Part of a small language model's weights.
Architecture: RMSNorm before each block, rotary positions, no biases in attention or MLP.
Each number is 500 + 25 x the weight over the matrix's rms, rounded and kept within 0 to 999. Layers, rows and columns count from 0. Numbers have three digits each.

# layer 2 MLP gate, 704x256, rms 0.125, rows 173-244, columns 192-255
508482558499491487552493461516509508536517511483486484494531498548492534463479459484498523516495527526506499560510518500499471499488466491523489508550503517457473497469485504504515465500501538
487512519491485526480532501494492508492505521490490495496495506524529492523559468491563507557512508490503521531507471481527498519496465522481539512487505492467520455447450469453511510497474512
456517529503494489480526511528474489521485507482503503512510492507519493515518479504517501569516519520512512503461498491515495535498500497494490462509527512465516489498495512497483486505540509
490494514515466464500514502543492479455500504490544533525503488516462496499468502511492489552526539459531543507495502491492469477495472507460502494499503501465497566480502500516520504508490489
500513493483536491510513518524484471502467499480478485506497521483474485484491507498531472452492519477491480506499497476520519508506508510465456509521527530542485486478459469492504481482500487
488471497518522507500536509485547476479504497501485484503496513462525514524482508482528528481490477490506535537506471518533506529490473520499507472493458519521488518516550477492482493468456479
528534491490502497494500512516422531528482518501477477537481478463445510500540546475421510501517528528499462510518518533491457524467500504475515536478517439473498497470489488458462521483506511
493454519504487467509516507476474447468477448466521488508517467479476493497508449450484529530452498506490508488461465515430506488497467536513471499479499459523515485498513531527492564483529500
525503497516465484513482559484501536529507489501493556476497515514424500519537518519523502487543511492453485526506449526489488490480501459473499523505536508501548479545492490511526470519533486
465503517498506497519441507507488500492534514519485480460500445496483536487537557527478514495555472536492476528518463485524469495499501487518496480511470510445505480483542530512524481503488539
518547470522510489548513492524504505514504507496539524524537477504473486494517522496518524507487506482548473490487500514483503493433476508501489529503500469521526516478502518455508480525537526
498479514521480534495528511473490517524550492466517474490530514503517490473516489487508459549465507504519512504489520518507556526475508472503529507539523532524509507507493516530529494486518502
487471531517485474553496468488481487477512513493474529506497498516489506496487480505491511525494526518541525491490502551510500472496511499477506509525497563460477527520492520510493543465556491
447516468451496468511492546512548549512471519537494490460541499506466551505479513485473489461450488489491479516504505515493510476544496546513530526493498501502524485525517513444525505487468495
516537481557465507510509503478498505485454519514508521515518489463512510456459490524499486470463522531544485496502509498494499438531539524527466502536529487492540487496483543512486497489494486
468493521511504482489537466509515518506543492496462491493504508484525484463475494493519509497491440492479499549525513535523545496486523464481500522494529527534540501537516531502514485496463525
499509494460524485492476498507500494522541497475514485516521479460482469477461504496480509480516506530510492501533531452496497469544486517536495479528469509504501522487501520516466501523519512
549510463510520480537541487517453506498495492485489499463500507544500511474455477513470488522500498504454487515500478492525541528500530518524510524545498463495474436511504459525527455519514496
502493502474510559492501500515500516495477499523489466549487498460525500499523496520495483520525459523553467492522499492480515457521476495497494502490481452515515492512526515479522490465517501
463514498507471493507506477488464485532526500468437520494525481513508468486507483507546522527514512488496534490507531482524519452489532546508488491533488540503508486514519495510483519512505480
507518546504460518526539501513480489532507542463467487486471544465483470489479515511500474471532518540485500508457526532463469474461517497450500514537541512494530486470482499504485490450525495
467521500519505493490536522529451482494497493504488520571474493497518488463532502487461514481519511499497475525531507535463479498511481489469522547511498486530474477520471503495477465498507478
456479496475516460527508458475513529476500497545517521506493525506518506489467508477507482490520496505539455531482463492504520467541455521510510493528507502470511491475471453465528526453502517
502476522496471498477537521487513444519494470516511491490519481468458562504510505527561502507538497517533509493498527478524488464518500515517464460478485524500523519487491457504555521530503474
470505479493471529489519511501505497484581445486481463501536488490501508499528503473522495474499527509479494490475527519452514542501475481507499481556502495532466475490490504510472491466487523
479512483476513501505522505521485513470490516477461493513516511494510497520525502478512539500490498510530529508499497480453495497541502486491512499502461503479480482508506520471508520499517491
498504530534508476474490472489498472467461510521501462470485502450464517531489515528486515482488491433493501517528531491486512513558494521507492471493511466451512500516471506506461568492497515
484492530526488498486499438488518494482484502480485506513483479496446485451465490528523512454492515495548519522484467502451553483470503526463470474492499512503475500502513520490485516498511537
481459472493480505499490504511508502457482457494525500531468515524491509496532529469503544519551541509511529442479445479515517513474495469512486500521481522518551504517534495499509487544504506
496507516480499476467529495520471498468461508485483438521474497494470475476531453517443489476517518492520436453506488488490468530502497459551576495475487528497525451503500512472514461490508483
522470551501504501489485527540478502486510498555475487491506513461493552481440494482510485489511510541461534490479455437421507520523519460533474535505469494551511511520490516447466505510489513
524529474495530488449503461505477522515513475541573519527500471471532479466512493489520506505503480426468458482495479527504495547513490499502498488515486493518472485491508455509471512495493501
546497527482487519490527527480457469503485459509496521519474497513471509501506485486435474467483498454497495488519512507536482524513503527484499512479490549515531451496474440455477457471550499
481486507472498488485499526486494483503491479448491481498492519500471521525530490491485537512523516513487454535531482486518471491538504507538481530496522491513486510507534504493505516483471538
504516526442464510479491491523495521500443473561517505519513499466495514470517450487520485503506482478489482517503491541473512518541494512486516496499528502538475511475472537489471464496510553
427523483528505478513479492493506480461505488514542537470496507470504511498472502479476509486484465532536519502532472561491493488499503523531489520512473521524504448486502488498501537484519524
446515498528494516481478506517496447508476530503526547456477478497543488517527520476482502495497474520526546501509510492512513523472491494569503503516516504512505508547524507465474528480461488
526511538510490523492505493510471513506452487474480511489521491447525480500514490543463529484460493440487490506506493508442512501481503470535494501503474478516466541524514522478491502500509461
530517489486472449529514472511517500476529515473499511494493521483522437509503519460532511498520535496490506534530498540497545504486479496501524477479529475519500508485483475538509503443472502
490474506487461523485533519513548442512491471486480484524485531496532488481507534514530476489531496475526506503475518504495534505519503492510526529517519496532484484503518473493494471489507500
478482514512459492508535482511463466491539531522499476481498519510518477531538491490499485491463488472483462464528499471493498537507490506536506492475505495521531537471468482497470540525490469
526522470515544494505499525507522512485545502536495509507506461524535512510515502475460519482510490511475427469529485499481582484511501463522541512529470503511499487519454517534569499517537509
513475500472484519500509498508514463459529483475516521478428486516527517509486522510498505527506485498528476465517492507475508480477519503501497471557533500477538452553513507488429494481533448
443490508501451500520468469488468503517472496525515474491480493500499520493517553522526480482556547525499477506521498526484501516525460501490500485498554499540541530494505494548512486527521509
538517540503487494491512470530533511474496523489523496520469550537488557487492482497487484500509521521503493487513479485492472461529509504481493498500563544512498454459495498506521530481494488
485521509469509496503542509499497496520443483504475501534554550492493531482481501506507514457461491533497521508533544483468548525482488473470502459512479508504544481517507489503499513498516428
511502491528512474534574524491507476555485495529496519486491502516494503498494531522497454497483489481512500507457470457503513519468502480538518523519496491491481492515520504533460525492497477
511536510497540502471497521498519533500490530496503459503500490430554471498548498500517504485525533491477492510500475502499506521481511568516490483509467475451494540495525506503542489471546538
511517506550500486442504505488454500509553528492506498481541537543531501504517468502536553515486491526516508545524507496505470493487488484517514486473507456498476457473503486480497507532539460
470504525480493458490464496477492488521498504478516508479478457479481461528481495507539471523507495457516496495523541464510478492530475544494524532539483504489483488500529531547518524498470473
468491550501489539572505524522521503466517514517511489488514485467528552505512498475504507534537485523487504505492453544524494509518480462520508544492505539506494508478497503477514434494515511
475517545470479506482483452513509490465519507530493465489506463480551504518500532505443499517493482510524472526471483506455510485514497528497475513524491518514496502479488497461497489552473483
507521510482473530510496467491484531497501556508516454452511538476460499516519484506469535531483472468521534439516489502497495473512547498512511481477468508476526518536503488505545521494487504
476478499479475446473520488513546515541538426503445482486536508468508494518475501508529531545513493488487487527520455502478511514474498496514508507525499477496497487490513479523507505501520519
501535487509505492509505517503509495474478492500450500478501477496535469507505499479506492555497477522486448517496490496476507506525554504551499567500482481511526488525504534543493450481542461
528479497507495520485484469514490507480484481475511502505517479506516512492520469492516501504465517512489490514479503493483526490476476479490473495502520477505477489524473478498489505461506504
478475511519463531506499509483527541486516523518472513523523496492546546506490481489515487465518520503499528478528504469526478486495495519520531525492536528545512529551496441518527511474515499
487514553510459484496513521495496485499498551502491490521522534486466469513513512513525522491481481485482498528542491467462538508475538511551484529529452504494502477479493477508487495458486500
482476511500482511504490493480467489512505479506462514515538512557475472415505482502525443479497485487508497503506551529471513536502498521489488539487511532534522498505514483542500510474499540
477492505469450494470509502462498482487527524506519467478454465470518446512548497477497464517495541496497481466562497514478524513514510523513504520509476450542498508487461507505469497502502506
442508498523484516475515549504533486519519515528503482508473503460491500513510506513513455467509521510479512490487494471507536506461516511549453500503492497485512472521488495475491522506490514
487527477520484492515513461548511528485492505519471489492472489491492511491529500508484514470448492511552504540448521502501504495498491511502521496545481491500454525484485527528473530479462524
494529461466481521507479482504479474468486538451509473512547543531507482505502484467493475485453499482548503564485488537496537509501492494511485530510513474458522490529474507465505519466524534
486493502471524518514482516443516466502494534493514507530472491510554537496480476500486506483511505510517493484529480481544496512525506464512520509517534575451492450478492519537513477500538501
480522513531513487488492501519473519481509513494485509557493519504501483488497485505502529483510487506475520484452544471509472509486480489524502530454526565504534497495458505587473510486488456
485477489507523545500490455528488476528504519500522460493515467526507566453541467473491509514543481479523457504518537522481483472524497489474521501561553498477513470432466502472504447475510469
490549492463563463493504541532466491558512520494481467500516506502466483517471518524502459485473497495494488466475522461501513468528493504515535488510461492504526456528489487473515489495500511
528441525509518516516520504525501475469505471499511450461472500496464483500448572522502502508493572520500498478508518497523477517462473512541517503497507515485529509506501501499490494454519487
496524438530508453491536485531459488519474487522504503485476484481520522469501481469511494471488505459519505459479484490521519515506487514517475498512511529526521496446525486518494435492516512
522498509496488498508554484522484523478492501519506511476469532536493484480482520474501508491458509446448440536521514510486485473501470521516467480528497529513530523496471443490513489502517497
525504482519532534471543481516493498512498487487482503510522524482512515494552494482534498534523520529499499509490482483515470520485490484514487532457527477511514472498541503505516478507578472
514533502482484435517462515488453473471471463531520512487521540477469512482508518498520516507521501496502527511501524513478504507472519450534553512528451472503524462487420441459511513504533502
# layer 2 MLP up, 704x256, rms 0.132, rows 173-243, columns 192-255
517505483542509461511499495478451471515517438522537463500505487505457500510490453510473492476516482505503512507564457497532495523501516492482464474493489497507475515460491494496527449511455481
533512499496538492486491526449510491497464514508502512498486465482470491505462506596540493486522503475478510522539544515425502483469478491494497506466538531474529514564506473515511521529526516
494457480482498500517482472515525488494544496554505497508445527505492485538525505501504498500518489486491497478501505511501507501527504524483465507502523478537466485527507528494506526472472514
523554495508532539503503467468466487500518513502528465489529525519544517493532524484492432483547490503463515515494469501458480528465475517503517493516522483475536486496543451504516498504488468
497491494483528519498502502476487487511516504451546472497521519514492511513501464481541518503510503512467501522486473466542502471478519491515517529512500516468502520491459466486527498493493498
463497497506473525505452512475467499524503537500506482477515500528461525490494505500469458500490515504485478520532538463483500450524492512523470531540479492462499456517499557481458513517542497
483503451493516471537501475451528494514451521479515513470489499526518527489508523499506475517494515443518481468509449530528501502517499489556477497511507516554491490460544495515532509493449491
497495494506511496466522503490443523514530501484445492491490532490470496469509487468513486545481486459532492527492475523497476479500458469512459549478477500529524511479498523526509513467560514
512513466490497467455426471540428518500488499489496509508496436504449491516491458472468464519505466516502491484501494509479533469554485500480497471457518482530480517518521496480508505503488508
513519482518514486501484523556491466504472516517504501501517514545492545499487501538462494494540511522502501542506489467488543503522543532472519485465511481466482524496505506494484540523502476
565487484512536491512464444527451501565478538567530461506490530471499479524482465513469481525518494501525488548470518542505516491551522514505510484472513504529504478451466506544491527530516509
503511480493497483503482503492546490460497536540480482507488438489533509453478493521497547516490504479457557476466534520500507492496497536487496483500507488469468520464482517485493483504465485
473498504494497465525498523535507490501506510513513510499470468530505520510533521476511426533479506498483544465481504512557497534491477521481484494524512501551475490471516481492492457530478490
458467487555480505487497513496478463484474531495509496525482500496482518507520470499522524510489502522493518509516522490467515476496506535472491505517485513518497518484449522502474524478527525
466505458551465499511439517469474495486544510539450499491496465523513491502493518525555547524524467496445521509480503482480511506512456483469535560474529477519526505516547494473467499481511550
479482474506501467469511509498459552463495496514499503513466506514530508490494493466536517473473479489474533511476459514497497474509484468529482491532498526457527493507537477562485521502477497
542516476467538511510486460478517534523519499534527516479517485532485508518485472505484462505493520497496459530524512511490512473491483474517509450502507501502504455518438513520503499514534541
531497497454540471521534486510502527504504500515500505529474520530479478460501502532539517524480507516470495466511519487528496507483512497510505483482495517508489512499482532450453530463519492
477489520466499532501491487525516502519498505495554495469497511528462519426544497491453501502485545504569481512501523495548477525496495464519477487489474472498496504509437544470502516507539515
494508509473470489481470464437500494511475485468482479500522512469522523531518504512483553483488487508468505523478534492499535474507523493460543491465455486459474549516543505516505486513502435
432519537507473519526536464485511455470491520487472480479519537501495468509511553518494509494536482485486470477509513500490480489489531536479520480497528520459543510488485492510521501457517484
508504515519538426486513515520507531515510462543528469549507481502505481532514511448486470494488507479471441491521491501521501472504501522483546560509506497515486506483528493495496462463482521
467506522499486536532506567492517521538575460532507492522515491473519519519522499550443498507488528517511498487514483494491483519499465505492536507502478476526486508519510533516504480517515491
485508533486530505468489515478524499459509525488522484484519491517491553529495552529490513480520524503535533529542509479471467485519503541523459526510530462511500503522532489496535476469489487
503501546483509518483529494467498493521495493466496518532494484473488487494510514460445490539511493528517521538510478506554453537509542496464491477515440500481512480512536540477480493453496442
503515547466483509459487523507497515530503486500466529502533516512474477493502506471513483518538523460498467519464473501487491518472472498541452517490492456491505515475555526509476468543492477
530438528506483566509460528526514462500460447491516490529519548473488456469518501508505483477488510529527496511511507519484548450481546508489563487544453527537468493474502539484548490495481487
484477519532512479508545439470517512483497515469531496488459506551478479495503524507470459549476483514538435525521476504480516449456542529465523477499516513489485513538485524497520547486511511
512473498524505461515514529492485504463534507496476476484480489526488487539498487501465521503477561515545483522458485507527479466485523508494492433502451525477490483524479528484470513470522505
520493497541535484454468466487512508486484503504479482510494508483506513491494487491501509458517519531544481546488505472517527519480451512461485470472527502451457512491481509517458499491471500
499517447514457508472514521515533444539472512481496515497492500441518499480517532508498474490520490508494461493507490502533531467462509473497508499532497476508512491526504476524443531579538503
490535515468527516551511465463460505532492506507538495510488495501486512484531497482495474547506456447554493539525507493495499488479511514498527516549543468474562480482544546507511482481512483
493507493519498500447486523519516511498516521513523499465505472502492518565521476502467500478477529530501498501491487511505529494508497476436469508511482507522534512440504513506525511526519506
542527477501497511495504477490511491499471483519517450487529483472489514498496506521519481487501501514527490482523456541504532488512513507519511502501548464513489507501461497522490484542528529
535493498496534483502526455493526497496516550499533510535492523530497517526493528508510500484469560511503480511500490465555472513509520483464481470485490474518521515534511499535525487529504457
540505497508516522545500519457522457470455534520507478478525525502483477532504488513512499525501497481537476479520464527513476507501503511495510540480505519490504454536513487488518503475533520
460542493569497511471459470474517522498512604489515489506489456513505472519486521516533483460516490513470507487491477498497473511483490534471479480509477489477481523448564477547506450510499511
474463476534491512498523485498524498471524472494480474491489491479497463535479499499458526517474518453517492528493490508477532485516506476505488561450493522474502529516514484506510426488511517
529518507513525540500502513535419493506483448481522498509492535484478522502554511505484515539520506445500517501472468479493477489530479501475485477462512540509528532481497516448511468500545494
516452488497484512494527472518521483497527531537507492484527536525529478510485494503528493509568513477492480491508523532471496519489498537502489507497526461475523556493499473518500502495510473
479479552534491489526519495488467431509479489502481470502492497495497449505508500520530510502495491501481472469520508524490533513516496504519543476445499515522535513501445473520521549499517514
469513516506496505506542426510461501528521556530521481498477511475490509492480506439486512487471542542481544520522525497490495499471463482497507509510456496520474509529500483443535468477494563
495490497487513530532458513469431468551533519475521488525520474491465470464477508522467465502495493518502497490501465521491479512507517497500449463484496470545509551483468492532531493471455483
517517499504479497516516494496473535514502524548535467495522469512468514488499493471521521472535541514504486563518470539506493488494458452484474515485527490502517511481462510569502481499492456
466489517454511525452501487518525528501472523505513466502477468493480509529483515559498532508459486520535472490495504535509521469537475505514514535455447545516516470496507532514462495487493507
498473496450536500495512544459526509484483485468546473495487517460542488502520527476493493504494486515520501494478501511506460509462514514522462522506473516532446449510508510446481457478543533
483494500541536484485505527507522486523509530521510532475522472508525537488493548549468467458485532453493545468480481503526478510511458513497545509475445495454483526495517473479485480515533485
497461490542528505548498491473485495508508506490523540493503516503478503508494531524527482490522507517512482488525499505544512499478517537480461478475501540486493538502479516506492529535451488
502519515504505513480499548510504458564516524518512493483474548480463443472502572507470493540501459511480478490528479457490503514494493495518498490503492511489538516503492478499506531514520513
508496532504491523471496504498474488500536515491550534536488491552480507538498506522491503487519504487507513472465521468503491529503507537493479476523514542481501545496506496471503487495523497
520455491490522514553475470493475479485489452468481507497489519524513522481482511485527489443537463557496516524475546497496526530496540485568492502510463501475460457514526482488494476429469482
510509550484503492496454484504475488454543479532512508523513484512520475491469533512454501472456503472478502575459496551507474515531527497516522496518495560470469514504507488521486466499532486
487486489542507503505516568486468530496496515509485513488472464496510502471498470481507476547489513479491525528486513522506484502479521517512476531507487488499524491523540532485474509509468564
498512548497543505511516512507513558513538492540497529480520505487507504480537502505521477535524527473525510480475448494524504484490510494473503494510453514482495474504511503517539470447505507
551523509505517520480480453507500503500517469517477522524498522478472489504461467507494487485516536486507495534538520486493510511516469518451479512491504508540512491500547540527521468470513480
439503485476492486518514524488494510482510497493513480499463525488511506518508479494531482519539507510509488559474476513524502531492494508518522476500524506528487504517510511509468490481509505
525512520507505517504502499511462502520515518499486508514491506538488457500507522527511430510490500515531528494506444482505495531471507496490501540504510453488464489476534529457490496473501537
521500500511534532502491491473503524517520489444512481525453508507466502470533493571483494505547515469500513477527503474513515475512454459504485473478518475489444517522479534488513507507520490
493549465509485546503460517516508565474539480457436500495463470538513494515513528523491513471548464502510541500477531506526521510451477466479464488539478539499540529520498486479481511468508482
508484497586473502498529503519512523526526500458518526506546475484494468484480482531507509510506498505518546511513496502504475505499524486499457466503524551487512534494524484451465506531509506
500511497476506479475506525482466504489473521488542564511472525535471512521505491486515486481469461496499504530500493531481476475467527511504541486534507464462493498567513502502496453522477464
533496469470522484486484504506526457520527521513502536485479506476526479482470511481483470495525526499492480502525533503469495521469526510490484506514499506551513502521526488464460473513483523
516484461502501531488501482506499506499520481507478506507532563473536503486483470474520548479471509501524468523472509553518551514507497505517517495530518489507507516531473514486452521510504504
490536470503496522460483540524476468507492497499456518480485482498496497548517540502447504490472516523518525515547486534517507512473474524486552506512486487466507494492483499498490492500485498
458491530491499479505496539547506480540534460500494482533531532459510521510517450473467502504514469549504505515472513524478482501443487518488505499520496479514504561512487487494498489535459477
540525525507464510504484502497484513489475452455529467462500517483490502509462567476463471536529506487472528547480537514507509506464483515474530496488530506518524490519501520471491504533500523
553452522526521514527498493532486520466502510476535524486481507512506565472476478559454510509497460504510502523476464468502484491463449528503488510496508488479466493511512450492518525503495495
512474492537461527528497494481517519484544519509504473477484521483481453488513556484483474466505526516509521445503521479516513501462493481464512522515469466469498492493500500458475517484480506
457476578510489502529458516499506532524500532489476520583517498481493526498456478483494557515514509521490506508513512494495540490523484516466479464478502489499507480490452496506530555519483549
561533515565494497465477547484495529513487509483534499513501505491515535534510490474463475513520494484492494498481517557508527496476462475531512525487499508480514526485482487528499433515486466
496530477479537473486508473468460501518476529472557507502525492509504467497487511525452498466521495542531507455510508519517496533495525520496539500505530476481478529516469526514468506532490569
# layer 2 MLP down (transposed), 704x256, rms 0.0742, rows 173-243, columns 192-255
479459555523436437428505496492519490477496507511523504535490496513515497497496524512497526480523506491520499503465514511523532473458528513508506501520500490540484466546515535494539521469506537
496566471508529499534481505496531520510498507491489526460512518511513543539488478503481499505470465459526534473487475528511418536532488454487441508499471489479482470476466506502525521488475500
502481457532478472487495487537490492523480491510511480491480461506505472459503478469497480558526512534475547522466540514507490539518514495490501453471496498444475526514507503481434491538506525
503486503491451532486486532511487507500484463474509540454517496533464484488509504489508547552486512503529517475499527518521494475482498501457540498506502493454482535516498492489488460519498511
488487504508449505522484468479526479528486498484557467523516523486492508461468528517506526494496517491535503565478481507518517539495497522514503492472521481497549512515505523502490500451498499
488491496545505484508530528470494465480496535519458468492496498484538504507457493501509483530497503502495486507505486511497494508489503502493514501482445513502500464507528510500460467494500486
485496489468503496506515503513500498497525515448494497484510493540507466508521493514429527526513511498468457474522565479457532510526451483476478533501485477518499464494455485504505498448516490
486495478474482539489498549494507467449480467524490472510519474493527446561528425435499549498488534491475473474532526490463518523465515526511508503523526459510493495456500509543494501470549519
453553507475501531499500466531451532511465451496471546520507488460509522477514495524526499515456504464511522495485476521512529457473467482455451519520488518424502503573482509480553539483485532
527514498495477499489518476482499501521483501531513493474505517439520469541488543486500525503450464513513567486487460516526456558507461470470483491468519533530504497494437465480496502469483522
566497460473494511492520505499491549479482514529558512519538493527461521495460504527518492517497498466504510480506551519488520440564489516505496514524458514448491485499488495423530491481467491
478507500462495494461492506509547501514489487474519532479477505517476497519526523491546510497536512507494495498503517491510476493514502506532433465523483507511495483519502489529480536503549448
482489564523510464496486479501503505521508526493488525485487501527537510485488432517497504510525514517526503515519488529503481485480527494485495518542522530468492483520490504497512510463556493
499495537510479498472492483524539503542486503506528521480497460486461486518490444491530503504531484494475463510502529540483470482512501488528497513513504501542553499477540481555496542499453481
480438501498487468486451485494474470467466490508489482459474470481490493480504519533523476523493546528480467495546509474471535444495559535527505527553446515515504476445510540481527464527495507
513533464514485494558493504465463518481490510500446452486468478509496464475524460511471503493519499494509522514503476477497456515476512507491471522497508518494509513495516511525502502453546523
481491505538500456491490512510481450495483479472558498525540518460499469477507500492519499444532488499517529497455473497496475481529497528505477499499499503507489522485520495465504512488496493
505487462504507464528441487457526492507532507505473524452517483491511488468502452500492504497518465501466485489489484519528495507470501481490513475529481490506496471532454492523521526496509509
496493484464495509520480501502501529480497485517546480482500506504528540481497537515532483480488526471496500492501490536494486532490473472496517533551447538506495496504471501513528446519478499
504477523501503502519501505513523500491458519523551514511511516490451537500482510494466498521454456489514511497484490499543480478523489515470480540523465535559510480492522494526496485511468525
510506491468532489490515521492525510496533514466504511517499470461483492506498472477505472482495509507519500507519522497533479503471494510520514477452524474458522478513496504517461492489519493
498534495548498504483444474486485475504532503524509454501500482474494499525472479504486495515504524524485521462518489482490466510491495485542501464482530497512473456512502484522542495444494463
473438502482511502484494539469513485468509535513495514506517527494499524493468441507529493479478501501523495523531464527544496503476523527500488518497506479548497501525488492504502524514517531
503504467505539538525497515475478474481509452529485499485541447508502473526518500520512529495486467504552513508485504549516505491484498528519487547454513486495524503517472485487499492485502524
502514496521495519496513497526476496502529512471506495512532491475487481520492482461500480458478463481522496470500494494532504485518491481507489481523509457473470534475463461489505486498498512
527541454529503517478517497527512514508527499463507548499487495477517524501489492513506477452480513528496507508537496525508463499479485503546493515517530487483475495508456490502468472432530484
539555511504517467520458536544465503559492507490515523484504522525530501516488514473529469475502480505496483480512502494498465453540425475463475529511437509467471501507487519511488525468516496
508527473500541485482473525558490533534509513539479498476528532492527551512525523479538516526511483502494493499481513506509482531465503514473510528528502476468484446535485491517503493564507493
471533513504492466473489482513473510499466449482506524509517507492480498499511512495535469519512539540456494512523491483497514520485443494481498501531530473504505511485466504506506457514519534
501467429496489507503497556475474487489471471562492537474541466468495465530486494501476479508501472503527510497485499520520518480501473469485514469469507495486515483481464521491517493509523444
474478493484473477530527527518483455478462527509480530491503489419542540511522494492497488486456493504484539500496465543478475493482493502508513598480483510469512529462506498500552452473487508
524525532521498502473493479516515497511526487481533504509473509457493482497498502483489501499471477481462529502523452510542498517538522507462479449501458489536508501468491500484533499505490490
548523518512509516541501491505537518516523486531444498514498497533488494519510485515526500488503507504510518478453499450492493546479512473512507479470501477474457494497449495514490469529525513
490513508490516497496468525507481494502539511489522503525514497528465544475507478503537464514503507488449501498499522489514508512464486497446522492487495494473514502482556509515501521485489488
465513505487533464519483524447497476481468467554492484502518520487470474505537473467492521498506511498479455495460492492522504437524444498523475501492496501469523562476525486534538545517549557
522535528466505515509485514493512503541529520501498496486503509498506561462511480523467506529511524514470467525519497537462488538488508498463472464501496499476500526507493502521485537524476482
502508496506540500496522476515475514510518517480535554536514485513501505485486523500525516467454463494519463534510534473492496522506495497474549471477480468472474516491500487474505466556523501
555544486541498509502469535519513522463433495442501525476504518466513458482506468474471503497506516523517519501510468485468496486503504495490504519537504513525523502498506456508501533447529553
529479494526559544476485546495492473516488531524514512517486518455495531472491504511494469498490505514474543500505458508476520517483491512510541487505464502533508497448523532479503506511485534
496505489516504512509514495510502478523523508481531548451466447535511476506499543530490496535500448477508503507517499497518501478495516527469509439505522504456551492501487533525540473503517500
510479560480522513500481507495500502522454479487538536530506488498468487475477511514515487504516510508487504506485453512527506509522511533449504497502490547505483467520500522523515490473536538
489494490540498529476486494557519515450497468563487516464526498509541516517479509526526493481515496460527476507506519532512530523493484500474516501443514512529511531549538559502481518528526475
496477525508563459517488500451446476526439536512495473464492510464474460551473485513523501451522507541488472495448521496480503476481500530534470514495522518447493532485475486481528488478490516
505488506526457531488483482560487461493479520500511465561492515513483499520475463508524489474519489468511468489496529491453510489462531526503515453521500539488506486526486550486478526503467492
498507475525501483475518505494473480510527506505506495536519506517513469489509512503491496535549486505444484547485510461506475505486530529500502501462507526496501496475488494464510541479481543
531525461529475472495499528504507481487518480472452492516510487455502543516483481517518495496516503502486528526537495465479510524482510481441514538534477525464495524467520479520490498486433450
503458481485464520510520468527504473492497477472482489509492556521484469501516501511536553518527515502501471510526493492516479515498509492467507473499489504489512455478495497489509485530491494
471477457476498476490481497531477505493484537477526476510505495507467459524485495483494498486479532504491523495488534539479512472503512485475471544523513472531494458478490502534498488465505467
511508523494478482502491501491514479500453514464501485511470517512511528487536492480510486482509498518502476490520481533533490459505500499483502467504503481514501500494511545496521520514477537
514482491531485498496507475487486491439489561515474514493491523469514485547489514477492444511536518518497475508476530440496486472486506492511569505500488531509497505527526513501495486512483532
482525565499488495462535512501505513494500511573507615516497472478478489524512542490520504547540535519531517495506526475500493529487473506516494527524465480510479480495493500477493499468499505
477500481565533510514452498487522493466475500512534483512516489507496534511473465504483481476494490456453543515499495501495474484482473542496503457483499532522498457517518482533500474519565490
597507529482482493504459496502526498516488529528518498491521495512470459585488489493491500502497530504495513520493528470521516490513525473491493534489495457472508524545523494487498481476440486
495490513460518543470503499500464455487504515502502494546475516492498474439529497488498495461462500534473491492499497498462514539534476508514527502542522569481456569466502511498531486489518515
455516491499490511548499521484492502441488504528492502509485483501536516513527521487510468533535529487468529504489476481498481512460508526507516479482526529503501469515514531464514532551487519
482458495492488485506468481515537499489503470494489458512501520513505509491525512523505461527493539497511517464499495491474557485488518513515493480490498499497531488463503519539517515555522500
486491448473485488479481519505501501475507515470533534547458477498438527494461456457509513480482504505494497496508531531487534522560471515517482497490552517468508496505459497513493482516516508
490459519530508442491498533468492490505453530512488506534517502511492501520492521461519527488479500511474470513498494491470509517510507502524506502553476532499469492496509471514517482450531497
464504476482455505500494499492472531518493490518507517487469516503513504519498509476520516509539475507562513522524530486508557477484468482453478478490530522509480505499514529468495526469568506
512515531518514540511522489471517504472529508456491472458521504493494524490454478500499456481481480502503467465525513516495476496464468471484501507500451489525482487487490505474481516495479518
462509477513524504503527497505503533487529517483437576509511512476528538481535489536499513522509518494483500475517473476511473520548498514486455523505500508515502524484495452471525494491489534
459543513495497506543519480516529492523508481478441483520494482537507502513498512481502546488477494487546543510493463482518511461529518493521506502466461507473523476461471504478519504487522509
525509521483532541494493494473523538465514473521495495503481469474458488461521493510477489479472465548528466499521510538508495492507530489504500473479471521493521510544480539489511488462485536
537442508534482509522518521476470507556491497449539462524506484475490497468533507500520482528520524516493520538503500441476510522518506519497477492516469469518472520497498465497518496459487508
526490473510525504496502487495509509489496464480494502468517510538507498505497529526513512459501477510498465502534500520534518509498509487512497500512515506529481499491496515497490515479526583
564503500529499519492598530492500501492487522550491521513503512539506464519464456488481513472479503471516486507455502562512462517545540530528522543482493495489519547481513519508534480536508452
496509507503503530494443488480483489551547490488461529455532492477491487492477492501532492538474524510517513517497491480497475500536515481497515497496475493485541513473514525520490506547525500
493522509474539522489488516559517528515491501499508498469502486475512495473506507532493509525517500509475477489484495496519501492491459503516501529486481500523465480508528531555503491535490492
521531460500504478534475498489481502496501493497477538426485477516507480529462521496458501475533480491526529516503502465556486428496526519520478494492518489497553486479534486472491491454516485
455468524489494507493493511525478466494506499491535509500485519476460503515467476527516517469479478524519518551490493476489515495510495477499495431529467521463523478475478485504469469505473453
542471537537502557524558536518466538504496447521451491487529501487512496574574471539539509491515514456471516538504468481502516514478490477493474462480494506506505470481523487533500508493513517